{
  "num_attention_heads": 2,
  "intermediate_size": 320,
  "norm": "rmsnorm",
  "norm_eps": 1e-05,
  "rope_theta": 36500.0,
  "init_std_down": 0.00698,
  "schedule": "wsd",
  "decay_fraction": 0.441
}
Each number is 200 + 40 x the weight over its row's rms, rounded and kept within 0 to 999. Layers, rows and columns count from 0. The size before them is the row's rms in percent of the matrix's.

# layer 2 MLP gate, 320x128, rms 0.119, rows 179-215, columns 0-63
097,201,223,222,140,171,170,222,263,163,141,237,232,248,189,256,229,283,178,283,269,171,236,220,223,292,211,289,179,202,160,184,157,229,213,193,224,210,286,255,219,229,205,235,148,150,204,200,216,266,188,186,196,182,228,211,144,165,180,237,220,220,190,193,222
100,213,243,141,293,236,207,193,160,206,150,190,177,216,244,156,181,197,189,179,233,167,267,205,197,246,278,226,160,168,178,173,181,169,203,225,242,152,219,246,188,230,129,217,241,202,150,268,214,174,232,188,181,204,198,223,198,205,232,269,254,166,219,163,135
108,179,162,188,127,183,241,187,233,184,191,211,198,264,268,170,210,208,191,245,170,200,255,227,228,177,174,225,133,147,202,161,227,212,256,183,163,219,209,128,154,186,253,109,280,220,138,291,138,207,208,202,209,122,211,251,173,186,254,287,203,162,243,212,177
101,225,180,217,259,201,184,147,204,118,135,168,195,141,227,191,176,186,232,187,249,252,241,232,241,180,190,177,217,183,228,250,193,228,175,240,186,217,204,182,95,225,172,200,156,225,226,190,243,186,259,170,141,171,182,142,262,208,180,180,138,255,226,154,316
095,182,106,229,200,119,163,287,238,178,301,196,250,223,178,205,191,216,224,163,194,133,195,219,166,205,236,160,252,203,219,159,112,209,173,205,228,188,185,120,209,211,184,175,214,161,222,213,196,210,250,182,156,267,215,261,188,211,219,239,231,234,268,163,198
095,265,205,151,214,110,171,234,179,147,241,152,198,180,203,180,191,159,165,225,139,200,184,183,184,260,195,246,268,161,147,173,281,204,197,174,203,221,220,279,162,218,304,210,191,172,172,155,189,274,155,213,191,220,271,204,127,175,248,198,109,238,163,165,185
100,232,155,239,126,237,204,110,139,189,222,172,214,187,236,305,149,183,191,165,143,247,185,215,212,258,206,201,156,167,201,235,212,182,179,116,195,177,191,169,153,104,298,244,234,208,182,217,245,128,209,198,177,205,210,263,273,165,150,209,146,145,171,145,253
075,201,230,199,231,225,165,188,240,172,134,199,213,244,180,194,204,238,245,165,168,148,172,246,162,266,260,251,228,222,264,171,234,140,278,168,209,154,252,141,213,240,165,243,291,267,249,197,177,156,176,212,163,272,216,240,161,230,207,214,127,182,186,171,155
102,173,206,153,233,227,160,221,125,203,206,240,275,238,165,190,223,199,129,197,200,182,264,141,241,212,258,200,182,171,180,185,202,160,147,201,210,212,257,171,280,263,257,196,255,266,133,195,104,220,192,176,218,217,220,236,169,225,158,191,186,165,224,177,214
116,122,271,241,228,139,205,186,265,166,198,193,250,183,189,198,284,141,255,160,162,208,225,196,248,151,219,202,191,194,177,168,219,177,168,216,219,236,187,176,182,224,176,122,208,192,120,248,249,232,181,137,168,174,238,269,203,206,212,222,121,213,209,124,135
091,254,227,179,255,170,260,121,254,188,241,220,197,180,194,247,165,228,204,182,256,295,141,219,191,142,217,258,162,214,152,247,193,202,138,178,138,283,145,151,191,158,174,114,205,149,182,212,243,198,248,241,114,172,228,194,262,200,219,188,185,251,219,186,193
104,203,179,199,243,217,190,199,191,161,176,205,227,115,215,236,202,301,174,127,275,200,206,220,135,271,187,186,250,148,248,227,188,169,161,208,210,217,214,232,215,201,181,121,286,153,146,165,261,171,193,226,199,165,203,158,203,179,230,174,142,236,185,206,201
112,242,140,214,208,208,114,251,175,208,211,156,239,189,179,191,178,172,196,190,182,167,194,172,242,198,199,135,185,222,251,217,213,207,200,201,215,207,207,185,285,125,207,201,159,220,199,172,167,223,225,139,199,149,172,257,229,189,134,195,203,233,184,229,166
093,262,212,284,191,224,238,224,194,165,214,192,228,239,191,291,137,210,159,185,215,235,216,182,219,201,211,211,174,203,241,232,222,222,192,207,223,243,215,231,207,203,126,236,203,189,212,152,285,150,164,297,183,190,126,145,260,121,162,145,176,188,229,199,133
102,174,215,149,147,179,175,218,210,199,229,214,181,155,153,136,147,164,268,177,219,157,181,230,147,139,171,110,275,241,121,202,179,183,174,220,242,107,228,190,234,249,197,212,211,181,215,223,224,226,226,252,165,229,233,213,146,220,180,200,221,198,236,266,208
089,251,164,227,217,153,167,261,177,240,224,224,192,235,266,218,231,210,175,219,206,209,220,234,269,128,223,142,160,182,163,153,161,283,232,222,215,280,146,197,235,280,232,165,223,214,203,191,230,161,157,179,159,218,145,208,195,284,187,122,269,221,254,299,160
114,159,265,153,165,159,210,239,223,244,268,187,143,221,192,250,125,165,133,192,275,188,192,210,195,201,166,227,211,220,208,182,257,205,165,214,220,174,203,137,241,175,185,205,154,117,244,151,207,167,241,201,248,175,226,245,213,230,179,191,112,235,196,196,179
094,258,229,226,141,151,167,308,219,196,228,155,127,189,93,167,274,247,179,214,270,230,212,217,229,258,181,239,230,220,217,186,217,208,211,185,235,195,197,190,205,242,216,176,194,202,201,250,212,115,221,174,272,258,214,212,207,155,221,208,205,206,213,254,230
096,172,219,184,216,200,242,163,172,200,251,189,197,217,217,163,269,200,205,213,243,178,291,154,176,222,188,192,180,95,266,136,229,196,146,255,193,162,210,219,227,261,322,110,197,233,160,234,203,198,228,227,186,211,186,180,182,226,145,259,211,165,222,174,234
103,203,142,242,269,121,233,246,231,287,213,212,171,188,182,242,207,197,198,152,190,266,174,174,133,197,204,215,164,224,235,197,160,130,180,149,163,203,213,186,203,179,171,228,226,108,198,162,166,185,103,168,194,232,268,217,236,242,185,193,168,263,241,189,219
131,195,279,223,240,199,178,139,175,295,233,193,245,149,187,228,220,221,249,182,191,173,166,211,245,176,265,192,249,138,200,132,235,303,261,216,170,293,197,230,175,195,193,161,219,106,296,193,246,150,177,237,78,235,202,189,195,236,190,190,198,188,150,188,245
104,160,138,142,194,147,185,232,248,172,271,266,231,151,217,156,182,225,229,219,164,159,278,194,180,155,276,166,171,160,188,193,167,205,194,215,207,200,276,215,163,145,192,205,204,157,162,193,183,219,232,188,201,223,184,284,228,209,217,208,221,310,200,244,172
101,218,180,141,203,237,189,207,244,154,161,194,256,167,123,209,150,254,212,201,193,247,164,208,122,246,152,171,259,182,180,217,179,144,183,295,245,227,207,237,115,167,163,159,140,240,244,222,256,148,184,234,274,215,177,240,251,215,237,175,192,293,207,128,180
098,125,159,221,186,182,222,278,216,243,260,193,152,197,183,249,231,210,214,125,174,160,123,188,182,179,184,216,219,220,204,189,180,185,165,211,142,213,238,179,174,190,248,226,196,213,220,189,128,236,169,225,122,194,213,284,196,327,269,288,160,200,156,180,155
094,175,225,249,186,133,238,206,176,255,239,176,202,220,198,161,180,195,254,185,255,206,242,208,235,196,220,233,169,183,206,199,225,194,181,196,129,249,150,125,255,237,126,134,160,83,209,164,241,184,204,260,217,228,211,184,227,222,223,179,314,207,181,127,225
095,229,195,224,228,204,191,159,219,217,142,136,218,129,219,176,148,212,220,163,176,308,192,233,238,222,241,194,175,201,230,216,177,176,154,179,287,205,223,216,204,153,160,173,181,216,247,276,241,223,206,170,164,163,162,131,184,230,261,208,258,169,204,191,225
112,217,70,239,193,214,219,148,210,253,240,249,217,176,173,210,268,230,208,147,194,280,206,183,221,219,246,257,197,215,245,156,193,261,120,197,200,169,187,148,130,127,151,188,158,211,173,185,270,194,237,188,204,193,194,184,143,187,270,114,215,210,176,159,225
105,145,197,245,226,180,211,141,182,214,168,214,186,233,218,250,196,152,158,226,213,150,241,238,175,258,166,215,160,150,235,160,239,222,193,159,209,121,288,150,240,174,151,181,211,280,152,185,192,223,204,161,168,166,184,194,181,227,228,169,217,172,200,159,160
082,241,183,225,140,261,228,202,271,206,156,209,130,173,196,228,135,185,198,154,217,293,219,177,173,195,147,222,219,122,170,198,187,191,204,194,177,219,243,201,136,163,180,223,193,199,212,169,206,172,267,180,246,172,209,124,203,210,167,216,262,259,246,234,191
101,200,133,177,163,221,157,196,234,251,122,172,256,166,195,194,170,214,240,198,227,278,220,241,212,191,183,149,249,162,239,237,153,208,256,241,187,245,226,224,132,149,174,217,179,152,267,165,255,195,259,284,178,185,178,201,150,197,190,238,234,230,255,199,159
109,151,252,148,147,227,240,135,149,213,205,229,152,246,231,154,224,166,166,229,216,236,129,278,236,183,286,161,176,216,243,198,220,233,199,244,171,169,226,266,236,234,246,190,194,236,154,242,160,211,168,234,132,251,179,211,119,222,273,235,115,180,213,188,161
094,292,206,181,232,220,236,213,111,123,199,182,237,180,206,202,233,187,127,269,246,175,259,172,170,195,210,190,169,129,202,201,168,238,197,201,199,236,181,270,166,252,209,181,153,147,197,88,226,125,170,179,211,240,158,260,174,201,154,235,206,216,185,172,157
113,179,255,211,225,163,295,150,202,213,183,127,245,145,142,241,159,206,242,193,219,278,215,165,205,217,185,207,173,164,227,231,186,216,201,175,174,265,156,208,195,217,204,197,290,161,156,164,249,219,186,232,145,136,214,148,253,145,183,198,138,280,188,184,177
097,175,158,214,271,189,146,205,210,222,280,264,154,215,213,235,176,196,161,228,231,195,153,155,186,232,212,221,225,163,190,206,181,177,200,164,185,200,169,226,154,214,176,174,188,218,206,224,184,216,199,213,195,213,265,164,192,270,136,166,218,241,208,214,161
065,208,212,219,181,273,119,163,198,211,209,247,222,172,267,246,193,208,141,205,194,202,208,198,276,273,281,161,156,232,166,229,208,167,161,218,228,202,232,216,174,225,200,212,192,158,135,212,161,192,172,240,170,132,254,234,204,228,200,171,234,249,134,207,157
121,199,236,201,197,219,254,186,222,181,130,141,193,238,191,224,176,234,221,240,119,176,210,216,217,168,231,147,179,239,260,236,168,203,202,210,225,141,232,201,266,221,195,268,241,250,148,216,206,198,164,156,174,224,162,190,148,168,215,143,187,195,218,187,164
086,194,200,195,214,140,128,149,252,190,219,161,152,174,258,217,266,120,158,196,274,216,211,248,164,224,221,279,172,152,192,245,336,230,225,212,204,137,199,204,141,188,199,150,203,192,119,255,226,201,209,199,187,215,222,233,235,230,232,248,178,179,163,126,165
# layer 2 MLP up, 320x128, rms 0.115, rows 179-214, columns 0-63
117,201,201,216,262,111,273,218,162,208,266,190,299,115,235,165,233,251,195,158,239,165,150,184,171,211,213,152,250,241,189,231,225,177,247,211,224,213,195,236,191,116,184,195,198,270,215,225,241,220,204,170,191,228,172,178,255,271,221,222,211,175,229,165,187
113,235,208,220,162,220,202,128,255,136,160,153,114,224,114,240,216,205,207,171,188,258,132,163,169,155,177,164,238,164,215,199,250,235,117,218,288,214,230,171,191,175,237,277,181,226,255,158,160,173,155,248,198,184,224,236,233,184,151,164,177,218,174,138,193
100,239,179,189,215,175,288,125,164,177,213,206,159,198,272,246,130,239,143,218,187,227,243,141,240,146,153,251,135,182,177,175,230,211,282,183,180,236,201,202,184,159,216,225,215,237,141,199,270,132,207,252,186,201,190,203,212,235,117,212,241,196,208,136,225
117,160,150,228,233,292,227,159,218,219,162,178,184,152,161,165,215,188,203,270,210,185,122,138,146,196,183,243,165,164,231,300,173,278,139,210,183,174,200,231,184,144,163,192,176,169,245,230,237,181,206,240,276,187,154,180,227,219,150,200,251,192,182,145,205
099,136,202,179,223,214,184,209,175,143,241,257,236,183,195,244,167,171,72,199,220,205,189,208,202,203,209,265,219,153,195,197,226,139,174,227,286,191,229,260,187,268,281,285,170,205,117,174,216,186,205,130,256,174,226,225,224,197,164,217,252,149,178,229,224
101,197,132,204,164,223,211,190,161,254,171,182,209,292,191,178,214,244,186,222,178,171,115,153,188,147,185,173,212,237,140,256,220,196,150,169,219,160,180,222,157,161,162,230,229,203,164,149,248,188,201,258,140,164,193,135,167,220,196,187,245,228,188,242,186
074,276,152,195,145,211,181,111,198,156,201,237,198,195,208,257,146,229,143,175,173,183,204,195,206,217,190,220,212,215,217,245,189,201,244,126,176,213,212,171,178,184,304,241,245,248,129,247,261,114,171,181,196,238,224,191,220,162,194,230,132,209,194,213,227
059,224,195,213,166,226,262,200,176,274,252,184,243,195,235,205,157,104,178,240,219,270,225,165,268,158,142,166,176,173,140,224,141,237,154,246,178,225,190,208,189,157,235,162,127,154,148,187,215,244,208,208,201,184,192,172,235,187,179,155,253,136,192,224,273
120,255,246,203,219,134,234,207,283,174,186,186,197,169,249,229,186,123,186,229,182,229,152,134,131,200,252,154,274,203,273,150,230,75,156,172,213,258,236,158,219,212,218,205,221,178,159,217,136,187,191,241,112,216,193,226,178,258,186,234,155,162,119,233,230
115,222,232,189,268,251,260,218,200,213,267,245,198,196,213,251,258,177,171,279,335,207,212,156,198,117,150,216,199,171,198,177,200,250,147,207,231,275,205,129,275,157,212,192,230,269,201,235,173,202,173,226,165,213,172,221,178,139,228,185,197,190,173,136,213
112,253,220,175,210,221,234,150,163,159,226,262,201,160,246,233,190,148,154,225,327,250,169,254,234,202,234,228,223,194,157,204,173,164,186,139,162,246,181,139,209,167,232,133,239,204,231,196,171,162,198,280,158,216,202,278,237,223,203,129,137,240,256,179,194
104,228,156,209,194,147,248,226,214,232,226,184,196,136,252,235,217,264,130,210,239,190,201,134,183,273,166,224,242,230,240,173,179,205,159,249,207,271,192,259,231,181,228,177,280,158,170,207,233,186,189,226,201,122,187,186,212,167,202,183,168,152,209,219,177
105,182,215,177,174,186,176,203,261,203,172,207,200,307,211,182,162,271,198,94,206,190,255,161,230,218,182,153,216,144,146,194,146,240,176,119,230,119,192,183,227,117,241,202,178,203,223,215,219,188,225,156,255,175,218,205,144,184,177,166,296,180,257,223,177
129,223,149,242,210,235,197,215,249,204,219,270,165,279,163,184,223,169,236,171,132,176,198,190,212,184,91,207,170,231,232,245,184,217,169,205,171,236,134,243,124,221,164,121,196,225,199,288,175,271,168,230,241,239,226,233,178,199,222,170,231,289,160,172,158
115,187,227,269,182,183,297,208,203,165,252,220,188,180,182,189,179,148,253,239,232,116,183,260,103,184,174,185,152,197,224,224,211,165,143,184,208,133,140,246,151,163,134,200,228,172,144,293,218,151,187,194,206,202,192,211,253,239,218,192,167,252,120,147,195
105,208,212,284,279,153,284,195,287,188,234,258,253,79,163,198,193,210,253,228,215,183,150,286,196,172,150,179,203,218,162,238,247,194,242,198,197,199,250,129,177,124,221,197,165,209,218,203,225,203,221,255,172,226,239,236,175,188,160,206,247,252,227,191,223
109,164,244,213,212,221,197,220,239,171,182,199,174,217,224,182,270,115,201,191,150,213,256,221,190,246,146,168,231,208,196,209,174,177,234,196,125,277,192,223,180,212,204,164,134,215,201,241,260,213,247,282,182,158,182,205,220,173,228,198,171,196,173,143,220
120,216,305,194,232,169,161,140,206,250,163,253,189,225,233,251,203,220,217,234,202,181,239,185,147,122,243,170,150,221,212,173,186,144,215,210,257,158,172,186,197,215,186,107,251,223,183,128,138,215,225,219,223,167,196,149,202,217,188,249,275,148,284,250,215
097,219,178,198,242,130,189,177,216,194,226,178,251,160,180,230,218,139,200,212,218,229,201,188,201,151,164,249,176,207,205,110,228,276,306,111,122,167,136,201,216,254,180,227,140,154,186,218,202,231,141,214,251,208,164,175,160,168,257,207,190,171,222,200,196
089,205,246,217,234,180,180,172,168,196,200,127,217,193,199,204,202,128,149,146,269,246,248,176,202,232,253,262,219,188,249,209,243,134,175,128,221,208,175,199,148,193,204,168,203,147,160,123,232,194,132,131,203,263,120,135,147,193,204,207,195,155,171,120,214
120,152,153,201,163,205,225,252,213,122,172,140,161,254,228,160,158,175,184,245,166,205,240,192,162,237,137,214,154,228,240,254,110,147,145,205,238,141,215,215,187,190,200,255,190,228,142,242,158,249,199,182,271,123,202,172,236,148,175,203,195,237,267,186,164
107,238,213,199,207,227,292,178,171,182,223,186,192,180,294,212,164,197,154,211,225,222,189,197,220,215,217,164,175,195,216,285,229,155,212,199,263,223,194,169,266,213,202,159,239,170,256,212,145,206,180,186,137,146,163,249,182,211,198,192,196,216,198,196,190
130,196,317,203,188,247,184,194,182,276,231,272,228,158,250,180,226,270,192,267,183,219,243,205,216,152,241,218,236,189,199,156,271,206,262,214,237,230,161,204,205,293,234,203,232,134,202,248,188,148,165,163,95,167,136,248,207,196,154,200,150,231,234,220,221
105,208,242,152,239,203,177,150,184,149,183,124,223,177,207,240,204,215,206,177,219,200,225,171,176,179,148,215,184,169,150,246,227,168,200,161,152,203,142,249,281,200,107,252,143,157,210,170,239,250,177,206,165,211,153,158,202,259,194,255,215,234,135,215,162
098,175,184,184,147,323,175,204,171,294,198,268,217,222,196,224,164,174,231,281,237,174,196,240,169,176,207,243,237,195,168,238,186,121,215,150,217,164,200,260,106,225,194,123,171,208,204,148,228,215,237,249,151,226,200,155,233,193,240,216,217,231,206,225,171
107,187,239,171,140,215,181,207,156,203,200,149,212,303,156,286,99,234,194,215,206,146,262,159,197,199,101,218,217,239,157,183,208,149,249,250,227,153,228,184,197,240,248,221,242,242,180,200,218,188,165,170,105,163,205,213,159,233,218,253,167,223,245,214,136
089,178,147,184,171,206,186,179,249,176,232,217,213,245,147,246,216,212,185,209,202,200,200,146,251,207,242,227,207,215,196,172,237,237,79,182,168,198,148,171,133,221,160,169,183,178,130,202,320,156,294,229,239,163,185,194,148,197,252,131,186,240,204,121,146
088,201,202,182,221,227,127,231,241,202,146,145,241,144,197,236,176,229,299,197,145,207,147,161,183,215,178,181,177,311,199,239,138,145,239,233,197,200,171,140,207,252,210,221,217,154,271,242,127,248,237,191,179,270,265,236,145,202,186,226,179,223,129,225,226
138,186,146,244,241,246,225,222,189,209,145,101,221,258,174,173,213,106,284,159,177,186,241,150,186,217,162,206,189,154,245,165,192,151,187,177,260,167,228,203,230,177,213,232,142,202,255,98,203,218,217,205,181,216,166,205,190,268,202,265,234,147,151,154,229
069,202,122,181,207,236,130,218,219,279,136,221,216,222,172,180,208,199,214,189,270,292,198,227,208,199,177,162,242,163,204,254,136,164,171,238,165,233,208,192,148,136,140,262,200,168,201,213,253,186,192,263,160,244,176,182,195,158,164,256,181,252,288,165,166
093,190,184,187,216,245,217,141,176,169,136,212,175,192,183,167,219,213,203,240,256,246,174,182,228,195,282,152,237,251,199,186,225,167,218,185,110,167,233,181,207,231,163,131,217,113,220,213,184,190,160,218,157,198,157,213,167,191,254,206,125,281,211,175,254
066,129,243,240,184,166,144,169,224,290,207,204,171,213,199,203,118,187,260,163,166,203,156,251,203,191,159,232,181,253,180,218,236,215,206,186,212,161,146,164,224,164,206,198,242,254,208,266,184,188,221,227,199,186,204,182,217,218,241,125,169,221,201,206,257
121,166,168,201,172,129,108,224,168,192,206,231,246,249,210,173,220,256,185,225,150,121,183,210,206,249,238,181,123,194,164,232,264,194,211,168,195,103,251,188,239,187,215,216,207,232,223,166,155,197,201,122,174,271,171,211,179,149,233,202,178,181,170,223,223
112,179,176,211,243,236,236,102,184,194,187,205,167,243,199,284,230,168,198,212,169,249,156,224,220,189,171,228,215,185,231,254,202,209,230,190,232,252,174,221,225,258,204,212,257,128,228,159,214,287,235,243,275,171,103,165,154,113,80,169,192,175,242,214,272
057,179,223,156,186,156,231,244,167,178,242,176,177,194,147,144,209,177,265,207,189,226,178,219,131,111,151,194,204,174,259,216,197,240,254,169,167,210,166,187,170,251,161,257,232,207,273,218,244,196,233,233,199,185,212,166,250,198,208,239,179,194,235,182,250
110,139,193,201,218,249,147,141,266,145,139,135,150,288,169,172,211,216,227,235,182,214,213,234,153,170,269,260,194,171,202,254,198,253,180,248,274,226,236,247,208,154,119,120,213,199,193,247,232,209,238,248,140,156,170,200,231,140,184,200,236,196,255,150,285
# layer 2 MLP down (transposed), 320x128, rms 0.063, rows 179-214, columns 0-63
098,157,238,166,218,279,119,239,211,170,135,195,105,254,135,184,187,229,281,230,198,214,203,227,225,191,211,278,187,185,208,180,169,171,197,185,178,205,217,230,277,213,263,192,214,161,148,200,181,178,212,201,222,217,236,222,183,175,198,149,206,227,223,211,248
109,207,246,140,134,143,195,254,150,224,204,209,226,199,230,203,219,251,157,240,145,135,220,276,246,183,181,213,227,247,189,229,203,196,298,256,143,147,221,259,259,231,217,212,232,241,167,150,158,203,202,158,174,225,138,228,132,205,181,186,154,123,207,207,108
097,178,253,200,189,175,120,236,253,191,176,207,192,139,210,206,225,143,224,191,237,257,193,200,161,225,247,158,247,224,234,210,171,152,170,241,235,156,191,242,226,221,142,224,112,126,224,151,214,204,209,185,178,204,199,170,228,168,221,154,198,226,141,185,223
105,277,264,226,183,207,201,170,183,209,234,194,242,151,240,196,249,275,246,221,134,186,189,219,196,241,228,194,174,216,203,114,214,120,209,191,214,128,143,143,224,166,182,170,249,140,141,163,130,239,178,242,110,157,210,247,143,160,211,174,181,213,182,180,190
093,185,242,179,253,139,203,158,220,211,159,215,257,212,219,157,143,176,307,154,150,227,191,239,134,186,161,256,243,195,170,254,181,232,328,202,130,214,205,181,169,189,156,243,116,189,231,229,235,167,145,251,190,174,178,190,178,161,246,158,188,235,194,150,234
096,196,218,181,237,224,164,197,209,199,254,249,163,159,195,191,187,262,147,180,243,150,230,221,209,224,218,201,201,185,228,193,158,230,242,209,191,197,238,205,202,216,127,190,247,246,235,199,218,180,228,217,208,240,167,276,241,192,253,223,222,162,271,148,252
094,184,175,206,226,199,122,176,242,246,152,196,240,198,154,114,165,228,180,190,266,147,247,181,190,123,145,133,230,283,156,166,227,206,193,236,149,255,178,215,227,253,57,205,189,185,200,174,221,192,213,150,250,196,236,158,203,132,212,222,240,213,144,198,122
076,221,239,158,219,198,174,189,263,246,170,173,229,153,181,212,174,172,182,140,145,140,157,289,238,166,179,275,187,221,219,147,204,214,223,171,189,199,244,145,300,219,219,250,227,250,228,160,148,197,173,182,186,212,214,197,186,236,219,159,188,143,166,120,146
107,185,160,196,198,280,185,208,86,125,173,184,226,236,148,120,121,259,154,185,204,180,263,230,212,176,168,191,184,248,214,251,166,215,266,196,146,178,246,243,124,201,200,170,266,218,248,132,219,160,240,149,304,186,217,127,184,219,177,156,204,190,268,201,192
114,222,106,205,151,155,169,219,166,173,250,177,188,214,200,132,191,170,240,167,158,200,226,206,175,228,254,127,267,226,307,196,153,175,183,166,184,127,139,247,210,259,198,195,139,139,194,198,240,220,267,272,217,246,291,212,231,215,176,177,265,142,190,236,233
093,120,180,183,237,236,197,275,236,224,202,182,162,246,184,172,210,231,204,185,112,169,242,224,129,175,186,170,199,140,223,202,219,182,241,283,238,167,182,239,203,225,131,259,165,151,167,251,290,248,219,102,198,248,171,170,203,121,206,242,253,169,136,203,195
102,154,240,178,164,152,227,201,217,183,163,262,169,237,159,111,127,181,289,268,155,231,176,210,217,151,207,218,158,178,133,189,190,200,238,156,215,162,207,157,183,249,246,254,150,230,224,189,175,215,191,161,230,292,148,178,190,235,165,258,189,220,140,204,185
103,252,244,131,171,133,200,212,242,194,154,197,133,168,193,166,195,257,228,224,230,240,170,202,166,124,191,193,205,259,167,194,230,215,236,172,196,250,218,197,112,254,188,106,196,224,160,153,209,215,169,251,164,233,160,173,193,187,254,187,117,126,192,157,192
095,178,276,177,164,196,217,172,123,180,191,135,253,133,233,200,247,243,156,215,280,244,171,212,239,216,299,157,237,184,182,141,212,186,189,167,207,198,257,156,248,147,220,213,217,167,209,149,175,177,225,161,145,157,186,231,233,203,182,240,179,82,255,223,200
104,240,129,206,169,251,187,171,225,191,235,224,208,233,250,189,138,142,218,181,197,279,274,204,271,231,234,170,242,244,200,196,147,219,193,260,227,171,242,218,230,230,186,255,179,202,245,272,195,187,145,159,161,189,167,182,210,200,197,190,197,197,210,181,219
097,185,260,136,169,199,146,198,202,229,171,133,187,260,147,156,210,152,147,169,208,170,178,122,218,198,188,262,176,222,278,207,177,162,208,216,161,217,158,283,249,247,166,202,285,173,182,142,233,203,159,226,195,242,211,228,248,167,152,235,153,210,201,140,117
109,213,222,182,174,164,207,176,180,176,242,214,233,182,216,249,123,249,220,158,177,196,143,200,231,247,297,263,169,200,173,218,180,166,153,161,216,261,195,150,231,240,242,217,229,304,199,217,202,156,174,173,178,229,202,198,186,100,201,191,246,179,217,213,225
095,243,132,201,165,171,215,265,212,134,230,148,254,199,147,126,185,200,181,164,246,193,161,238,237,300,151,205,249,252,223,257,190,218,171,243,182,237,206,176,176,204,176,238,156,206,155,285,276,185,216,211,242,272,245,248,165,169,158,193,139,213,160,168,266
104,279,150,271,117,204,231,180,177,193,155,195,226,249,216,233,165,269,223,223,158,205,212,217,222,184,198,164,217,234,174,209,203,193,174,151,160,284,205,243,214,136,192,253,207,150,305,211,194,172,175,236,244,176,237,221,249,195,223,136,199,208,142,201,157
102,105,161,214,209,191,206,184,207,188,158,212,173,172,247,216,212,233,184,194,249,163,196,298,293,198,260,228,291,215,139,163,151,205,220,171,210,196,201,181,184,306,174,193,159,286,184,182,162,231,260,221,232,222,212,236,246,285,296,173,148,223,165,183,104
126,170,253,242,183,167,157,239,127,234,194,213,197,218,229,179,190,199,220,252,191,241,151,178,223,250,232,136,189,116,243,153,138,254,163,236,195,266,201,241,158,179,216,236,192,65,228,158,191,154,186,237,125,181,242,175,218,238,152,219,248,232,175,258,230
102,144,157,305,214,175,185,181,243,217,254,245,214,240,167,216,202,217,275,247,143,197,190,160,171,110,169,238,154,211,199,191,190,239,210,194,256,220,241,200,253,169,187,206,170,208,179,231,302,202,249,194,191,257,152,250,201,217,248,198,216,238,247,235,177
099,239,116,234,231,137,193,213,196,173,174,158,142,259,191,171,102,139,242,137,232,167,184,202,230,245,114,215,178,210,204,240,212,235,151,199,238,200,259,165,199,140,204,220,228,211,170,184,184,255,213,205,229,231,303,156,159,127,208,221,288,199,170,245,153
097,245,221,217,184,201,189,171,232,224,154,287,232,212,245,125,236,153,172,297,200,193,226,213,148,260,255,175,250,210,229,146,203,211,245,153,222,182,185,145,222,208,170,136,184,200,128,206,156,171,236,177,191,165,217,181,233,160,180,143,226,274,196,220,227
095,224,181,164,328,192,213,179,246,146,174,192,250,185,152,242,258,220,206,150,187,258,214,158,235,188,230,121,153,169,185,178,227,285,226,285,199,267,217,151,196,169,189,186,248,221,226,243,212,214,187,186,268,138,170,243,206,149,129,207,248,195,194,163,227
095,228,128,281,271,176,233,266,192,263,165,234,231,199,262,191,249,266,172,220,193,198,190,216,267,228,227,257,172,227,210,171,140,272,176,173,181,260,195,250,232,224,192,213,176,246,166,202,164,196,184,197,295,146,219,212,306,84,221,131,231,174,157,196,193
112,168,311,179,164,190,223,206,283,169,147,199,173,163,183,203,190,199,182,282,195,187,278,198,249,164,147,145,191,183,197,248,202,121,237,165,220,144,171,260,238,285,162,140,238,214,219,203,161,174,147,210,145,230,222,231,253,244,215,296,161,212,197,202,163
100,192,176,175,203,160,240,148,168,172,190,227,173,225,220,201,149,161,175,210,187,162,256,199,162,211,183,209,168,163,234,194,246,255,151,166,220,157,302,194,223,113,195,186,221,234,132,166,169,214,268,129,209,155,267,142,187,202,248,138,292,163,147,150,167
102,209,227,212,166,168,238,162,217,178,277,286,167,173,223,224,216,283,126,262,245,215,165,236,179,135,224,190,204,241,175,225,203,276,198,243,176,156,164,209,186,186,206,123,244,203,199,246,203,192,204,201,234,168,220,181,205,165,206,217,138,320,195,228,149
099,251,246,198,187,183,183,240,175,148,263,236,121,218,248,163,240,178,162,215,165,205,216,139,207,220,257,170,126,191,106,205,199,201,161,158,200,166,191,185,238,269,141,145,219,239,147,206,202,206,171,214,221,250,196,181,288,180,177,235,217,224,178,123,207
108,224,201,224,204,140,179,268,231,209,152,239,198,227,187,196,174,188,231,214,157,156,185,210,187,185,114,247,228,180,164,254,142,269,147,204,261,232,254,204,131,219,214,219,195,251,159,135,228,163,276,158,280,177,246,143,258,175,191,201,186,201,238,212,206
090,274,211,197,211,210,173,230,106,201,170,141,198,147,222,231,234,207,179,178,255,199,220,222,196,160,145,218,190,140,209,215,220,224,107,181,250,202,74,249,194,237,237,206,269,143,218,143,199,155,199,192,171,222,211,250,170,233,202,229,160,168,159,170,218
102,198,207,179,211,297,179,264,180,243,225,180,121,174,161,239,207,173,244,154,211,260,196,181,173,202,137,209,241,162,186,161,153,194,190,218,173,248,228,202,208,206,219,164,165,217,212,178,228,232,176,288,192,188,261,170,177,198,167,164,220,219,176,171,207
092,194,205,197,140,208,216,239,239,245,159,206,244,163,176,228,181,187,241,201,220,166,200,185,217,153,166,149,205,265,185,154,235,190,176,253,266,171,204,178,165,144,163,160,170,219,178,245,214,184,167,212,178,152,180,189,245,266,335,153,190,126,181,186,159
072,250,195,144,205,217,241,261,190,237,132,284,172,208,197,179,144,242,196,153,231,182,165,199,246,225,334,256,219,182,261,161,134,241,180,204,275,206,204,214,103,204,178,177,189,196,119,143,228,162,136,207,101,201,222,171,195,230,242,169,160,201,244,177,172
108,224,201,217,159,189,191,250,169,259,255,254,265,189,234,147,252,213,211,131,218,168,175,227,254,255,146,234,204,197,121,156,167,203,242,144,61,231,183,170,206,243,268,224,206,207,186,179,182,235,160,181,203,211,260,183,207,218,214,276,166,115,205,223,216